{
  "d_model": 576,
  "norm": "layernorm",
  "qk_norm": false,
  "bias": "all",
  "tie_embeddings": true,
  "init": "uniform",
  "train_tokens": 1429000000
}
Each number is 128 + 32 x the weight over its row's rms, rounded and kept within 0 to 255. Layers, rows and columns count from 0. The size above them is the row's rms in percent of the matrix's.

# layer 4 MLP down (transposed), 2304x576, rms 0.0313, rows 2044-2096, columns 0-63
size [111 104  91  89  97  89 101 103  88  99 100 106 108 101 110 114  97 106  94  96  95  96  92  91 113 106  86 114 106  91 108 114 115 100  99 104  87  89  97 108  90 111  96 106  89 116 102 131  90 104  84 101 100]
[[102 140 139 114 138 123 136 129 125 130 101 136 147  92  96 190 118  99 118 162  73  87 128  19 115 125 148 105 199 118  94 112 228 229 157 139 134 144 104 140  56 153 160  78 120 120 110 101 155 132 144 123 140 196 116 156 123 128 161 120 160 123 166  97]
 [110 151 180 144 149 127 141 182 137  92 125 199 154 105  67  98 142 154  78 132  78 157 142 113 153 108 130  94 123 149 131  67 156 194 138  87 137 100 133 131 157 143 131 165 104 173 189 146 105 202 183 109 145 134 109  77  91 139 149 106 132 104 145 139]
 [ 85 103 139  95 127 136 112 155 183 144 101  83 172 115 146 121  73 138 103 121 141 131 161  95  98 156 114 131 127 135 116 182 100  78 151  79  91 109 169  86  17 100 173  99 140 157 108 114 161 149 116 105  65 175 107 134 104 113 150 170 169 160 147 134]
 [159 103 110  85 135 116 143 129  48 184 121 147 167 151 128 149 141 120 125 150 144  85 115 141 122 169 128 106 115  84  87  68 152 161 128 102 185 120 175 155 113 116 147 147  85  86  89  90 151  71 156 101 140 176 134 140 151 162 156 141 148 162 114 120]
 [108 142 207 162 108 125 112 163 217 132 101 140 160  87 174  75 137  99  86 192 127 112 131 103 155  78 109  92 169 153  60 166 193  85 168 171  72 135 111 102 144 221  79 154 200 175 126 153  77 116 118 110 140 132 152 152  95 121 155 187 156 127 135 116]
 [121 131  86 119 143 159 126 144 103 168 172 114 116 120 153 145 158 124 166  91 112 112 158 174  67 119 197 123 101 130 176 156 116 109 146 113  91 122 142  93  60  71 126 120 135 142 117 198 122 112 166 147 125 200 121 113 150  78 180  88 110 163 135  98]
 [137 117 139 178 134 106 199 157 143 123 158 165 118 113  64 145  67 104 141 133 114 118 175 117 158 143 128 145 127 148 120 106  95 116 123  58  75  66 144  72 101 104  83  94 155  87 128 151 146  46 139 151 144 140 106 140 143 140 117  95 130 125 115 131]
 [156 105 109 155 192 163 153 167 118 143  75 127 132 110 154  75 118 118 112 129 145 142 109 165 110 127 121 114 120 158 124 170 142 145 181 147  91 131  87 138 112 159 117 136  68 114  99 108 125 108 174 148  64  84 103  39 175 119 152 129 130 165 132  82]
 [109 102 101 114 196 141 142 122 111 140 131 152 118 137 147 199 120 120 104 169  59 123 155 121 154 157 136 156 110 173  77 154 150 123 126 120  91 126 192 117 113 134 113 148 126 118  98  66 139 150 160 172  89 190  54 160  67 124  95 149 105 160 158 142]
 [142 125 131  79 123  96  95 141  92 166 147  99 119 129  93  98  65 124 150  88 126 190  94  97 136 117 129 161 147 164 146  82 115 193 140  81 137 146 141  81 123 145 107 108 124 156 125 148  66 115 211 210 180 130 166  88 108 132 152 119 102 126 116 149]
 [120 127 132  86 147 187  82 187  77 180 167 117 149 135 143 147 149 159 155 130 199 115 166 151 170  82  57 160 168 106 152 116  93  86 142 148 106 141 119 130 181  96 110 207  73  97 118 153 129 156 155 141 125 152 148 117 131 180 128 162  87 154 102 167]
 [117 115 122 148 125  90 100 142 182 196 120 116  98 100 130 164 115 134 141  94 108 105 133 100 166 167 125 137 137 142 177 190 165  77 113 154 134 116 101 151 103 122 163 171  82 106  88 142 179 166 120 134 102 124 149 100 100  70 141  56 140 117 146 112]
 [120 131 183 128 207 158 143 148 151 151 145 104 137 111 144 106 109 168 111  83 131 106  80 118 171 132 189 176  76 102 176 144 129 196 154 109 164 141 169 156 144  75 116 102 177 134 114  43 136 162 133 117 125 132 214  78 127 110  92 100 124 126  97 173]
 [158 137 124  87  70 135 139 123 149 100  85 157 169 119 113  83  93 106  97 125 129 145 125 163 128 125 113 122 102 118 189 255 114   0 112 115 125 113  95 147 158  82  93 111 130 141 122 109 172 128  88 162 130  79  68 133 133 138  81 115 120 118 149 147]
 [ 69 142 158 174 128  86 129  57 150 142  71 148 151 134 161 158 157 109 133 120 117 132 111 114 113 135 151  77 107 164 126  83  93 200 107  99 129 104 158 136 126 147  29 152  92 137 117 137  96 152 151  99 140 138  93 112 125 125 158 127  58  84 148 128]
 [144 160 129  96 116 130 116 100 162 128 116 145 169 102 153  85 219 139 105 123 165 144  39 104 162 102  78 138 113 127 146 255 158   9 114 145  86 153 126 170  99 111  98 125 128  95 116  68 166 131 196 141 140 173 127  93 137 152 175 116 171 154 133  93]
 [154 137 130 164  90  86 109 133  88 159 119 101 104 122 162 124 103 127 112 157  92 210  94 136 189 137  99 164 171 148 111 158 172 159 110 112  85 101 149 198 102 110 116  96 116 160 172 117  63 125 103 129 130 161 116 167 116 146 107 105 109 142 144  83]
 [ 99  94 143 110 109 101 186 129 138 120 119 133  97 154  73 130  91 180 123 162 120  78  45 116  64 116 174 152 115  85 134  58 108 145 146 130 129 147 123 178 120 124 125 122 136 123 141 161  97 116 109  90 130 102 170 139  78 112 142  99 174 132 231 113]
 [145 118 116 148  95 160 105 103 168  99 134 101  74 178 128 113 146  70  78 119 136 134 112 144 166 123  49 150 110 116 161 165  78  34 169 180  96 114 168 134 180 154 167 151  62 149  88 180 155 114 119  85  90 148  95 129  87 112 133 138 125  81 107 106]
 [155 121  35 144 103 158 127 125  97  95 103 137 152 117 141 115 156 106 117 130 164 109 144 101 180  83 117 131  56 123 122 120 137 196 170 164 107 147 137 125 165 101 159 128  86 150 119 170 132 133 135  98  84 173  78  42 122 130 145 128 143 136 140 182]
 [126  77 145 140 132 135 123 131 145 129 129 105 152 147 193  74 140 106 147  78 164 129 136 155 125 109 129 123 103  84 145 124 174  82 103 103 131  98 180 175 114 132 117 102  97  88 112 167 126  93 140 159 143 103 123  94 134 156 147 129 104  85 120 125]
 [124  95 102 135 150 158  94 140 113 103 141  90 142 124  61 142 172 137  86  77 152 132 151 152 104 123  38 120  62 124 164 115 109 156 157 159 162 129 124  54 115 158  81 108 140 137 165 124 174 131 181  79  92 159 131  59 137 110  65 148 140 134 115 119]
 [ 94 113 140 137  92 107 128 142 122 187 213 151 165 102 113 134 118 155 131 182 107  81 182 157 140 178 142 119 149 148 118 158  90 113 173 129 130 106 103 136 110 139 112 117 119 109 127 127 104  96 163  87 103 146 103 145  85 134 216 114  86 138  87 121]
 [141 126 123 149 125 152 200 136 104 132 165 120 165  83 138 108 100 141 167 123 168 108 206 171 112 127 172 142  93 161 162  75 143 160 167 138  44  98 142 146 105 180  75 123  95 109 106 110 208 186 173  96  67 158 123 158 190 174 125 117 104 135 109  94]
 [158 137 129 127 112 163 151 151 137 146  72  94 136 143  72 160 161 120 143  91 182  94 104 153 129 138 159 104 145 112 160 131  58 116 118 152 112 187 143 127 111 140 157 133 115 181  76  77  96 196 113 137 126 113 190  78 142 149 114 132 133  88 114 117]
 [104 113 146  84 159  97 166 127  31 114 119 173 206  62  94 173 103  91  85 157 135  61 157 113  94 119 181 152 167 174 131 164 126 172 162 123  74 100 145  80 107 134 132 136 172 117 139  64 114 149 109 138 151 232 117 127 151 140 133 125 133 167 123 151]
 [166 164 103  85 157  87 137 176 114 133 152 129 144  82 131 110 103 118  68 137 125 153 174  97 112 133 156 154 110  91 162  88 139 161 128 118 124 143  82 116  82 150 150 153 176 182 181 149 121 164 200  79  87 150 157 180 130 124 131 134 128  85 144  98]
 [129 137 124 127  75 132 147  94 116 137 174 140  83 136 129 153  57 113 125 154 151 120 104 128 133 133 128 132 112  97 120 140 109 154 123 132  91 155  91 104 144 136 115 123  97 128 165  86  78 178 150 105 136 120  72 179  67 161 120  92 156  97 142 142]
 [ 96 107 132 105 149 150 133 152 136 155 164 145 155  61 124 131 117 108 110  58 119 155 138  66 114 110 149 119 137  72 105 156 112 147  95 118 100 104 119 104 101  85 160  98 130 165 118 127 112  90 198 187 161 231 184 122  92  70 143 139 137 158 136 200]
 [149 172 170  96 132  88 178  70 164 138 109 112 103 158 155  57 170 125 136 157 120  65  95  97 132 192 104 106 142  83 140 152 151 130 174 134 130  62 141 128 147 112 112 114  95 129 165  90  96 151  83 122 171  58 107 136 126 114 114 152 134 184 136 139]
 [153  77  83 142 129  88 108 152 193 144 140 125 130 112 140  51 149 132 148  96 131 100 138 145 129 111 117 169 130  83 134 135 211 173  99  70 150 134 142 154 143 110 145 126 157  91 133 130 108 132 148  89  98 147 156  33 172  95 136 164 162 132  65 124]
 [129 117 123 161 172 140 160 161 113 139 128  88 145 134 133 107 136 151 150  80 145 121 117 151 124 164 160 112 186 187 164 197 168  39 179 207 125 186 127 176 129 109 117  56 111 201 171 145 109 111  70  91 127 125 206 190 115 107  73 149 161 133 106 105]
 [148 146 128 105 139 140 146 166  51 170 137 164 126 120 153 150  68  71 102 173 133  99  86  57  97 126 223 115 109 147 189  51  96 197 104  91 137 131 173 114 142  58  81 115 123 139  72 127 156  68 145  87 147 153 118 225 138 124  67 174 181 131  81 109]
 [113 121 132 163  86 114 132 178 110  90 132  69 130 144 161 126 113 117  66 120 174 131 141 120 116 100  38  79 123 160 134 130 180 151 145  95 160 103 112  50 114 111 105 109 143 157  54 106 193  90 129  99 131  94 127 121 105 117  94 110 151 143 124 185]
 [154 110 100 110 112 130 166 136 109 114 168 116 160 146 203  98  90 104 106 153 125 133 144  92 182 123 155  71 136 103 130 169  94  57  83 122 125 138 116 101 145  87 120 134 114 108 122  94 162 145 137  57 132 120 134 100 205 183 155 132 110 112 110 132]
 [131  41  98 175 103 123 147 151  93 146  96 143 138 120 114 117 152 167 102  83  77 102 121 142  93 125 100  83  71 155 164  60  34 205 138 199 172 141 160 131 162 241 177 103 176 145 120 166 111 122 115 125 118 114 172  69 105 108  85 128 152  97 146 203]
 [147 188 107 185 129 116 103 155 190  81 135 101 132 145 146 115  88  91  98 153 128 162 140 159 112 123 167 146 122  80 125 103 102 149 184 103  80 156 195  73  89 144 103 166  96 139 143  84 103 150  98  75 197 105  77 127 118 122 101 133  68 123 189 104]
 [153 137 172  99 155 103 112 139  84  79 118 141 143 139 114 145 167 183  65 110  93 139 113 152 186 156 154 171 107 119 135  95  76 145 108 101 103 102 105 191 118 160 127 170 164 151  71 150 141  61 201 143  77 135 124 165 159 154 196 121  97  88 132 117]
 [161 139  97  89 130 144  87 172 153 131 137 139 108 114 136 118 155 136 143 111 158 128 135 140  86 216 107 154 174  70 107 110 142 220 102 166  98  62 126 132 103 113 103 108 105 130  75 119 100 100 119 128 155  80 191 134 126 102 116 136 139 142 122 117]
 [128 162 146  49 155 152 123  92 139  92 105 139  90 120 106 105 118  81 155 183 120 107 114 121  74 113 161 100 103 158 124  91 124 136 123 144 112 132 166 127 128 148 145  95 123 100 214 127 157 151 115 154  73 162  52 118 115 102 147 126  92 155 159 100]
 [116  67 160  85  61  95 127 140 123 118 126 120 178  93 136 137 112  66 144 126  91 115 114  95 139 152 215 131 151  92  91 128 132 112 139 123  88 108 112 117 166 140  85 151 188 170 132 174  98 102 120 193 111 113 124 135  77 147 169 125 159 157 159 105]
 [110 210 125 102 181 115 164 177 143 137 100 105 110 139 137 141 178 135  94 131 124 124 121 141 182  85 152 148 170  99 128 117 127 181  66 127  91 126 181 129 120 102  82 157 128  93 155 166 129 162  69 150 111 165 128 138 105 197 146 115  84  72 118 128]
 [152  90 100 134 162 134  84 180 147 117 135  59 139 129 126 192 109  93 163 174 136 148 101 155 102  83 154 165  75  94 155 115 173 123 146 137 116 174 147 150 156 150 158 172 112 115 190 108 199 140 122 154 141 189  92 171 113  91 124  99 152 103 135 112]
 [146  57 101 148 113  66 132 163 132 142 109  80 127 108 131 109  45 135  67 118 109  99  48 147 112 104 101 115  94 138 151 193 183  71 131 185 153  94 157 122 102  95 166 120 136 152 165 134 107  86 149  56 168 125 124 128  96 145  98 151  73  95 108 119]
 [110 156 137 143 127 141 159 140 125 113 149 110 114 190 169 121  85  58 151  21 154 140 101 105 110 163 109  78  94 127 113  85 117 174 172  94 213  90 164 118 137  74 129 147 137 170  96 173  83 134  94  67 121 110 110  96 174 153 104 103 159 151 154  98]
 [103 167 104 146 190  97 147 106 105  70  64 141  97 106 101 127 151  77  90 123 193 130 138 120 153 131 158 124 157  76 130 133 168  87 113 160 142 161 151 152  97 114 128  95 162 116  90  94 152 150 131 137 186 164 145 114 142 154  80  99 130  86 220 165]
 [142 106  96 160 149 140 118 166 161 119  99 100 164 130 127 124  82 104 109 151 123 188 145 130 163 111 101 170 121 183  90 138  93 174 110  97 155 132 131 132 105 116 119 175 159 149 125 152 114  72 194 121 173 170 151 183 165 134 128 116 108  59 123 136]
 [165 152 112 107 126 144 152 129 108 176 131 111 121 153 106 193 145 135 102 197 142 171 114 116  95 133 119  54 181 131 133  59 130 158  82 132 124 104 144 191 161  95 101 131 140  89 144 137 166 124 119  96 152 166 177 104 184 129  92 150 179 202 177 156]
 [135 146 100  73  43 189 164 129 139  90  85 126 103  97  61 152 171 137  87 123 111  79 116 113 155  96 106 121 166 141 166 133 136  76 139 116 156  72 110 161 126 119 124 105 150 193 115 208  95 134 183 187  94 107 177 192 113  88 160 107 124 112 157  79]
 [ 57 140 137 100 137 169 159  76 131 114 143 118 125  90 163 140  73 180  64 119 128 108 102  64 171  73 179 136 103 165  98 151 146 210 137 153 145  74 164  64 131 103 141  89 176  85  82 119 155 158 137 137  69 143 130 117  74 136  91  94 101 206 106  94]
 [ 81 145 138 216 155 129 151  54 143  55  97 107  87 125 103 164  55  47 128 175 105  90 136 191  94 123 139 141 115 129 152  96 171  69  92 137 176 111 112 124 113  99 173 138  99 112 107  95 139 126  96 110 116 113  99  92  97  84  67 180 156 159 130  93]
 [136 134 116 127 134 132  87 184 105 132  87 133 110 146 104 113 125 111 150 137 104 155 150 148 187 121  80 211 130 114 177  81 107 222 142 107  65 136 130 136 152 109 172  92 108 167 127 142 157  98 106 148 124  93 133 122 123  65 177 140 126 189 173 178]
 [131  83 173 196 171 146 163 170 173 156  95  93 122 104 128 134  79 170  94 154 126 103 166 131 119  97 132 181  99 143  62 209 184  30 136 119 157 171 145 106  60 102 156 147 183 117 150 114  88 127  69  56 106 159 115 104  94 151 100 125  96 154 127 125]]
# layer 4 MLP up, 2304x576, rms 0.0347, rows 2045-2096, columns 0-63
size [102  87  90 100 100 107 106  94  98  96 110 104 105 107 101  98  95 101  90  98  96  96  94 107 109  92 112 101  97 100 109 109 100 103 103  97  88  92 107  95 105  97 107  94 106 101 114  88 103  84 107 102]
[[171 148 148 121 162 118 107 158 160 129 162 137 111 106  87  84 106 109  70  93  80 103 101 108 173  89 111  96 165 109  86 100  71 167 138 131 117 154 173  93 157 164 153 189 147 208 184 174 102 164 129 133 154 162  35 150 167 179 123 120 151 114 130 106]
 [203 115  92 184 223 153 122 138  78  84 131 182 146  85 132 108 165  90 141  56 165 151 121 130 157 152 132 155 122  70 142 128 113 141 131 174 152 138  86 148 139 140 133 173 109  66 187  97 183 110 105 148 187  92 118 128 135 123 164 106 129 104 142 120]
 [ 89 152 114 125 183 124 122 101 184 128  91  60 166  95  61  72 101  77  97 103  64 134 102 162 122 124 155 101 157 211  57 141 161 148 141 171 119 171  87 124  82 136  85 123  66 133 164 107 102 181 152 140 127 148 143  99  78 132 155 133 126 136 103 156]
 [146  94 146 101  97 149 100 147 124 118 147 163 187 130 183 132  99 183  97 140  58 112  97 139  95 129 101 153 133 203 154  99 175 119 186 127 184 107 165  61 145 117 126 108 126 127 136 178 102 129 115 113 111  94 112 167  97 162 181 151 147 176 131 161]
 [179 103 109 130 181  50 142 151 122 124 121 129 127 117 118  99 131 167  94 149  83 144 144 133 146 101  92 105 120 118 116 116 168 111  87 152 122 155 133 129 104 133 176 152  82 144 116 156 147 132 125 177 122 139 127 160  99  78  94 122 193 136 125 116]
 [131  90 169  88 103 147 117 122  63  61  70  84 138 122 126 128 167 145 104 131 111 158 113 139 100 139 104 139  68  82 188 126  93 156  72 151 151  54 112 104 104 112 116 164 108 181 136 129 227  84  23 142 171 130 144 152  85 142 180 163 175 108 153  90]
 [116 103 128 145 124 111 193 143 155 139 144  88 158 115 136 152 131 110 156  97 115  82 173 100  72 121 161 117 111  79  96  80 118 117 115 131 114 165 128  75 108 146 181 130 110 155 107 116  83 114 145 111 126 135  65 104 141 135 169 153 119 191 147 131]
 [137 117 101 144 136 151  99 138 123 145 114 129 134  92  80 103 148 130 111 147 130 180 127 190 162 178  80 126 187 124 128 120  99 150 131 176 138 169  94 157 194 162  82 141 126 127 153 140 122  99 123 102 120 111 129 206 146 178 123  81  77 105 117 148]
 [155 108 176 127 148  97 110 126 147  99 130 143  92 184 131  91  77 131 149 149 132 125 118 161 138 167  61  84 120  79 156  80 120 138 114  89 152  88 103 174  97 102 136 134  86 163 186 120 148 134 154 142 179 123 137  90 137 134 121 145 119  76 137 182]
 [141 123 107 110 125 143 148 162 117 104 119 147 162 116 115 115 176 130 118 129 151 140 143  82 107 157  84 130 125  91 138  35 181 137 118 165 180  93 114 159 128  70 134 146 138 128 134 108 151 112 160 133 113 119  89  84 102 166 140 111 138 133 148 104]
 [ 97 122 146  82 176  79 169 122 114 131 116 112 156  89 102 100 132 120 141 111 142 133 131 122 131 175 110 151  82 128 141 112 176 143 118 146 187 153 125  96 139 172  96 195  67 136 115 125 129  93 113 135 147  78  97 131 127 126 114  82  93 109  76 144]
 [157 160 160 135 160 104 103 136 155 136 208  84 114 142 156 101 106  76  51 185 135 146  83 172 178 100 117 149 126 161 105 135 113 128 109 138 108 135 133 121 123  80 118 117  89 123 182 168 215  66 157 179 181 126 111 142 155 124 160  98 136  71 149 137]
 [181 141 126  98  96 118 124 139  77 109 140 175 117 110 161 126 137 128 162 111 142 124 168 111 140 166 100 122 108 161 224 118 175 146 170 180 163 153  57 143 123 126 139 156 111 106 127 132  85  96 104 126 126 134 123 187 117 111 154 166 120  89 164 177]
 [113 126 123 111 134  99 129 129 104 164  68 118 193 148 164 134 209  62 119  83 115 144 106 148 144 134 150 100 154 126 110 144 102 118 138  88 119  70 112 109 180 162  55 141 127 122 144 180 152  78 117  88 124  98  77 114  81 156 135 169  95 138 124 113]
 [ 88  95  99 163 103 161 153 175  92 104 142 137  85 163 180 101 139 162 143 128 114  59 166 122 104 151  95 106 142 188 153 145  94 116 206 102 100 160 129  98  93 124 152 135 112 136 102 144 132 120 125 126 143 141  87 100 101 124 140 170 107 116 123 156]
 [115 145 128 172 142 114 150 137 138  96 112 167 115  85 136 141 111 104  93 159 155  78 173 180 125 143  96 116 116 121  87  51 148 156 116 153 159 100 122  49  58 125 185 153 105 121  66  93 148 119 145 135 186 117 107  94  67  82 139 147 109 135 165 104]
 [ 97 129 102 108  94 139 159 168  32 134 157 128 105  48  98 187 106 172  92 126 120 124 113 131 134 139 147  75  73 128 155 130 105 202  81 156 145 174 112 148 131 114 163 151 176 141 122 170 130 110 130 145 157 176 154 193 136 129 156 109  69 162 154  68]
 [189 128 103  99  78 142  91 132 144 115  96 173 150 110 131  92 165 104 149 157  80 172 192 123 150 144  96 135 109 146 115  82  69 122 107  65 147 106  40 114 166 153 144 144 118 123 116 146 104 110 178 166 149 123  84 114 106 153 118 142 171 124 202 142]
 [138 129 116 123 177 142 143 111 146 101 121 187 137 101 141 128 211  94 123 115 141 154 127 160 170  96 119 118  75 132 113 165 106 127 160 160 143 115 111 142 121 142 134 162 181 197  67 120 104 105 128 106 114 156  72 160 108 179 178 110 141 105  77 114]
 [113 154 116 155 116 168 128 163 109 217  73 128 175 135 125 112 105 129 155 186 149 105 148 154 117 128 101  47  95 138 181 116 105 103 104 123 168 105  99 109 105 144 122 158  58  67 119  68 188 169 140  84 132 102  89 134 114 103 122 132 106 112 132 141]
 [137 153 136 107 126  61 107 138  95  89 149  86  95  78 108 141 129 110 152 174 148 158 131 125  96 182  88 110 134 157 160 118 104 153  99 140 122 117  20 198 150  61 148 131 208 104 145 102 129 115  91 140 102 117 113  73 208 102 142  76 111 111 152 117]
 [150  69 127  92 182 104 130 140 161 144  99 124 199 101 140 104  95 165  86 127 178 149 146 135 115 144  98 133 138  80 180 135 169 125  95 154  91 159 108 154 112 124 168  98  95 149 121 135  96 174  93  98 124 130  63  93  87 170 106 104  76 111  85 104]
 [191 145 135 142 142 115 130 144 145  68 119 100  97  80 107 172  98 152 127 114 118 153  97 115 107 136 120  89  90 155  97  92 175 193 109 160 137 168  88 146 142  71  90  78 191  92 139 120 134 117 102 124 146  91 148 111 129  98  94 166 173 130 136  90]
 [113 107  78  99 153 147 128 108  54 141 141 157 149 108 112 140 143 118 119  96  71  54  84 148  95 131  75  62 195 107 142  93 142 120 149 105 154 204 167 156 144 172 112 134  97  98 143  76 129 101 137  90 132  90 112 141 149 163  88 142 106 158 164 137]
 [151  98 133  94 130  96 103 169 106 180 163 142 185 127 120 121 145 170 156 126 134 102 160  94 100 188 103  87 131 129  66 142 115 148  95  99  76 126 114 124 144 130 104  98 106 130 168 161 129 112  64  95 187 131  90  97 153 116  93 212 109  97  95 159]
 [ 90  95 130 181 167 106 153 151 156 169  87  98 104 160 101  90 147 110  87 124 165 136  71 105  94 127 151 158 145 147 149 167 146 151  93 175 127 132 105 114 127 172 128 138 111 120 162 129 125  99  33 147 132 127 120 110 134 135 168 155 110 100 120  68]
 [121 134 133 168  90 125 135 107 104 135 125  80 121 116 102 143 155 143 168 136  96 136 123 146 146 172  37 124 176  81 128 147 105 160 163 107 154 112 107 108 139 122 114 178 100 116 152 125 128 136 157 115 175 159  57 126 112 123  88 203 197  93 135 143]
 [171 179  49 147 123  88  69 114 128 130 177 165 123 122 107 160 175  92 141 133  95 126 131 151  86 117 114 103 130 129 146 159  90 146  89 129 157 120 127 127  97 152 139 140 102 154 150 156 142 120 114  98 156 112 121 138 158 153 162 159 114  96  56 102]
 [129 193 159 138 119 133  69 142  94 138 110 149  97 189 118 176 102 121 115 147  97 191 161  91  75  85 117  57  84 194 119 108 132  88 134 143 108 178  76  87 140 161 171 134 166 147 129 120 162 123 110 163  96 178 103 141 145 121 106  49 141  81 108  61]
 [150  83  76 141 110  82 105 149  94 104 147  85 125  94 157 101 154  91 178 134  93  98 143 159 116 143 107  86 146 187 142 144  73 138 124 191 131 119 122 171 148 141 165 145 155 144  57 107 120 128 126  91 193 162  98 128 141 174  81 150 120  89 134  75]
 [166 172 146 137 137 132 146 156 140 165 148 138 223 107 204 145 172 150 116 132  99 118 156 117 173 109  75 136  95 123 175 112  73 101 126 129 171 128 137 157 127  79 134  87 158  91 197 148 108 155  84 138 155 133 141 170 133 128 120 129 107  62 112 107]
 [128  81  98 110 137 100 170 172  85 140 126 106 129 103 112 119 140 107 130 127  99  87 185  69  88 175 131  99  98 104 124  74 117 202 116 134 122 126 126 117 134  70 104 163 167 149 109  74  87 107 126 119 145 102 142 125 116 108 159 149 160 125 163 134]
 [118 137 113 121  96 102  92 175 130 169 165 134  72 103 182 130  70  96 119 152 126 140 125 136 158 107 120 141 154 143 128 147 199 121  86 113 138 123 146 122 152  99 154 134 169 179 107 118 132  98 123 128 173 145 129 163  67 144 144 133  68  92 118 153]
 [127  79 137  70 111 117 212 161 100 117 112 113 145 178 151 130  94 133 143 154 153 149 100 114 107 115  88 116 124 154 148 110  98 132 108 158 152  78 155 107  92 125 195 158  98 169  70  67 163 101 130  78 116 132 116 166 206 148 159 170 102 127 125 130]
 [155 128 129 105 128 143 147 141 141 137  35  93 148 108 159 145  85 161 102 117 163  80 176  97 126 100  92 140 136 141  89 128 127 144  95 105 109 136 108 161 100 129 116 109  63  59 147 199 110 148 103  73 180 140 109 113 110 121 167 133 100 122 110 102]
 [121 112  79 110 138 147 107 140 116 141 139 162 134 148 103 130 152 177 139 147  72 109 115 142 132 157 142 120 134 175  83  94 118 114  64 121 141 180  81 119 157 151 114 126 143 124 165 118 138 143 103 151 115 144 137 106 153 193 120 125 180 113  62  82]
 [152 135 133 129 103 153 173 145  71  91 118 158 100 159  99 164 145 113  95 120 146 114 140 137  29 136  96 122 148 112  77 103 115  86  83 136 148 149  78  88 134 156 137 148 119 115 100 123 166  80  83 113  94  96  81 101  66 169 100 168 112  81 146  64]
 [174 144  94  95 146  85  69 100 117 183 133 114 160 120 137  97 126 125 127 144 155 117 118 189 108 112  77 102 150 135  87 140  87 143  90  86 144  85 109 133  97  79 128 147 106 129 114  70  77 108  92 139 171 128 128 123 129 108 144 144  55 112 125 120]
 [ 88 137 123 150 145 123 107 147 180 186 132 134 151  46 158 130 165 110 119 171 114 123 208 100  81  66 115 154  90  92 107  73 145 107 132 115 141 167 123 127 132 158 172 207 142 109 125 124 120 155 117 154 163 142 116 116 114 139 136 181 165  99 157 100]
 [135 139 141 127 194 121 123 174 121 128  87 172 155  58 204 149 145 119 105  82  81 133  89 205 132  91 108 168 135  98 204 111 171 115 154  79 152 122 116 148  92  79 126 177 108  98 112 163 115 141 125 175 138 188 161 102 105 105  71 126  91 112 128 136]
 [144  46 113 122 127 124 129 170 129 145  93  96 144 178 106 107  79 125 170 154 127  86 159 113 128 119  60 125 135 119  94 101 153 153 138 129 112 101 178 105 118 155 133 187 137 177 138 153 108 105  89 144 183 130  64  77  53 107 102 165 171 119 156 153]
 [139 122  92  83 204 144 183 189  69 122 140 128 115  75 154 183 130 125 143 117 140 117 116  67 120 117  85 172  70 121 131  61 130 164  94 180 156 113 106 106  40 162 158 141 127 148 137 175 136 141 159 113 176 138 106 154 102 149 133 117 122  86  73 137]
 [120  68 124 100 159  91  98 188 185 184  81 123 132 154 146 104 189 150  96  80 132 110 153 162 137 129 126  79  82 146 143 108 150 144 186 129 126 162  75  74 116 118 118 143  90 159 136  89 144 106 111 128 143 126 130 153 108  45 141 104  84 141 174 105]
 [ 72 103  73 117 138 110  86 127  52 135  75 151 171  76 189 126 149  60 125 181  50 110 113 152 124  88 141  96 131 153 144 115  93 121 119  90  98 159 129  99 139  98 160 125 108 108 155  62 120 134 119 138 162 186 173 201 126 122  91 149  95 100 111 125]
 [106  86  81 137 208 128 133 138 150 140 157 125 158 146 125 112 161  94 207 138  95 138 143 128 169 175 108 158  97 144 161 164  82 131 130 108 117 153 115 128 148 128  70 135 100 148 175 138 130  84 140 146 138 143 105 118 167 158  87 161 179  46 100 122]
 [117  96  82 146  94  99 125  98 137  84 187  85 130 118 164  89 143 154  82 188 106 150 167 136 115  98  84  72 124 116 120 140 158 104  98 155 136 145 157 189 156 146 141 170 149 113 113  64 124 128 134 118 137  98  87 169  97 122 139 135 156 197 107  97]
 [195 156 148 123 151 184 121 198  76 166 115  85 143 166 117 136  76 101 146 144  88 128 111 105  81 136 128  51 175 148 182 151 180 115 125 137 151 178 152 171 139 132  90 141 139  25 161 103  68  62 143 117 193 143 142  77 101  94 101 165 215 111 131 187]
 [164 154 119  87 143  73 174 175 134 122 155  81 129 172 121  94 123  84 133 123 110 166 145 133  95 152 122 126 104 176 142  90 174 124 175 143 190 108 118 123 106 127 117 152 106 144  69 111 121  82 146 172 185 111 166 154 124  69 106  70 153  58 124 197]
 [139  85 217  87 177  84  99 106 110 104 109  90 149 106 126 113 118 131 128 138  80 104  91 140 153 133 132 159  79 126 116 125 149 162 119  65 101  96 102  99  94  81 128  76 142  87 132 142 111 144 121 165 153  99 139 170 120 153 149 150 135 100 116 139]
 [142 106 147 104 140  87 137 125  84 119 131 110 125  61 142 139 142 198  87 115 131 104 145 128 120 143 132 150 144 144 142 128  73 127 151 129  95 111 133 136 182 158 123 144 148  93 127 105 153 169  96 155 104 156 122 114 142 147 188  94 103 141 132 145]
 [128 100 119 147 154 134  80 144 161 143  86 107  96 114 155 159 104 116 112  86 100 174 172 123 158 127  75 114 136 138  96 110 137 156  86 159  78 111 161 144 165 142 174 149 104 141 113  99 112 107 153 124 145 101  70 152 149 126  86  76 125 131  71 138]
 [104  94 147 135 170  93  87 161 116 170 107 141 176 103 119  76 131 100 116 112 117 149 114 131  90 189 121 131 120 105 176  57 125 194 124 168 124 111 131 111 123 149 152 154  75  80 192 136 112  48 106 134 156 123 121 121 119 141 110  90 138 143 146  74]]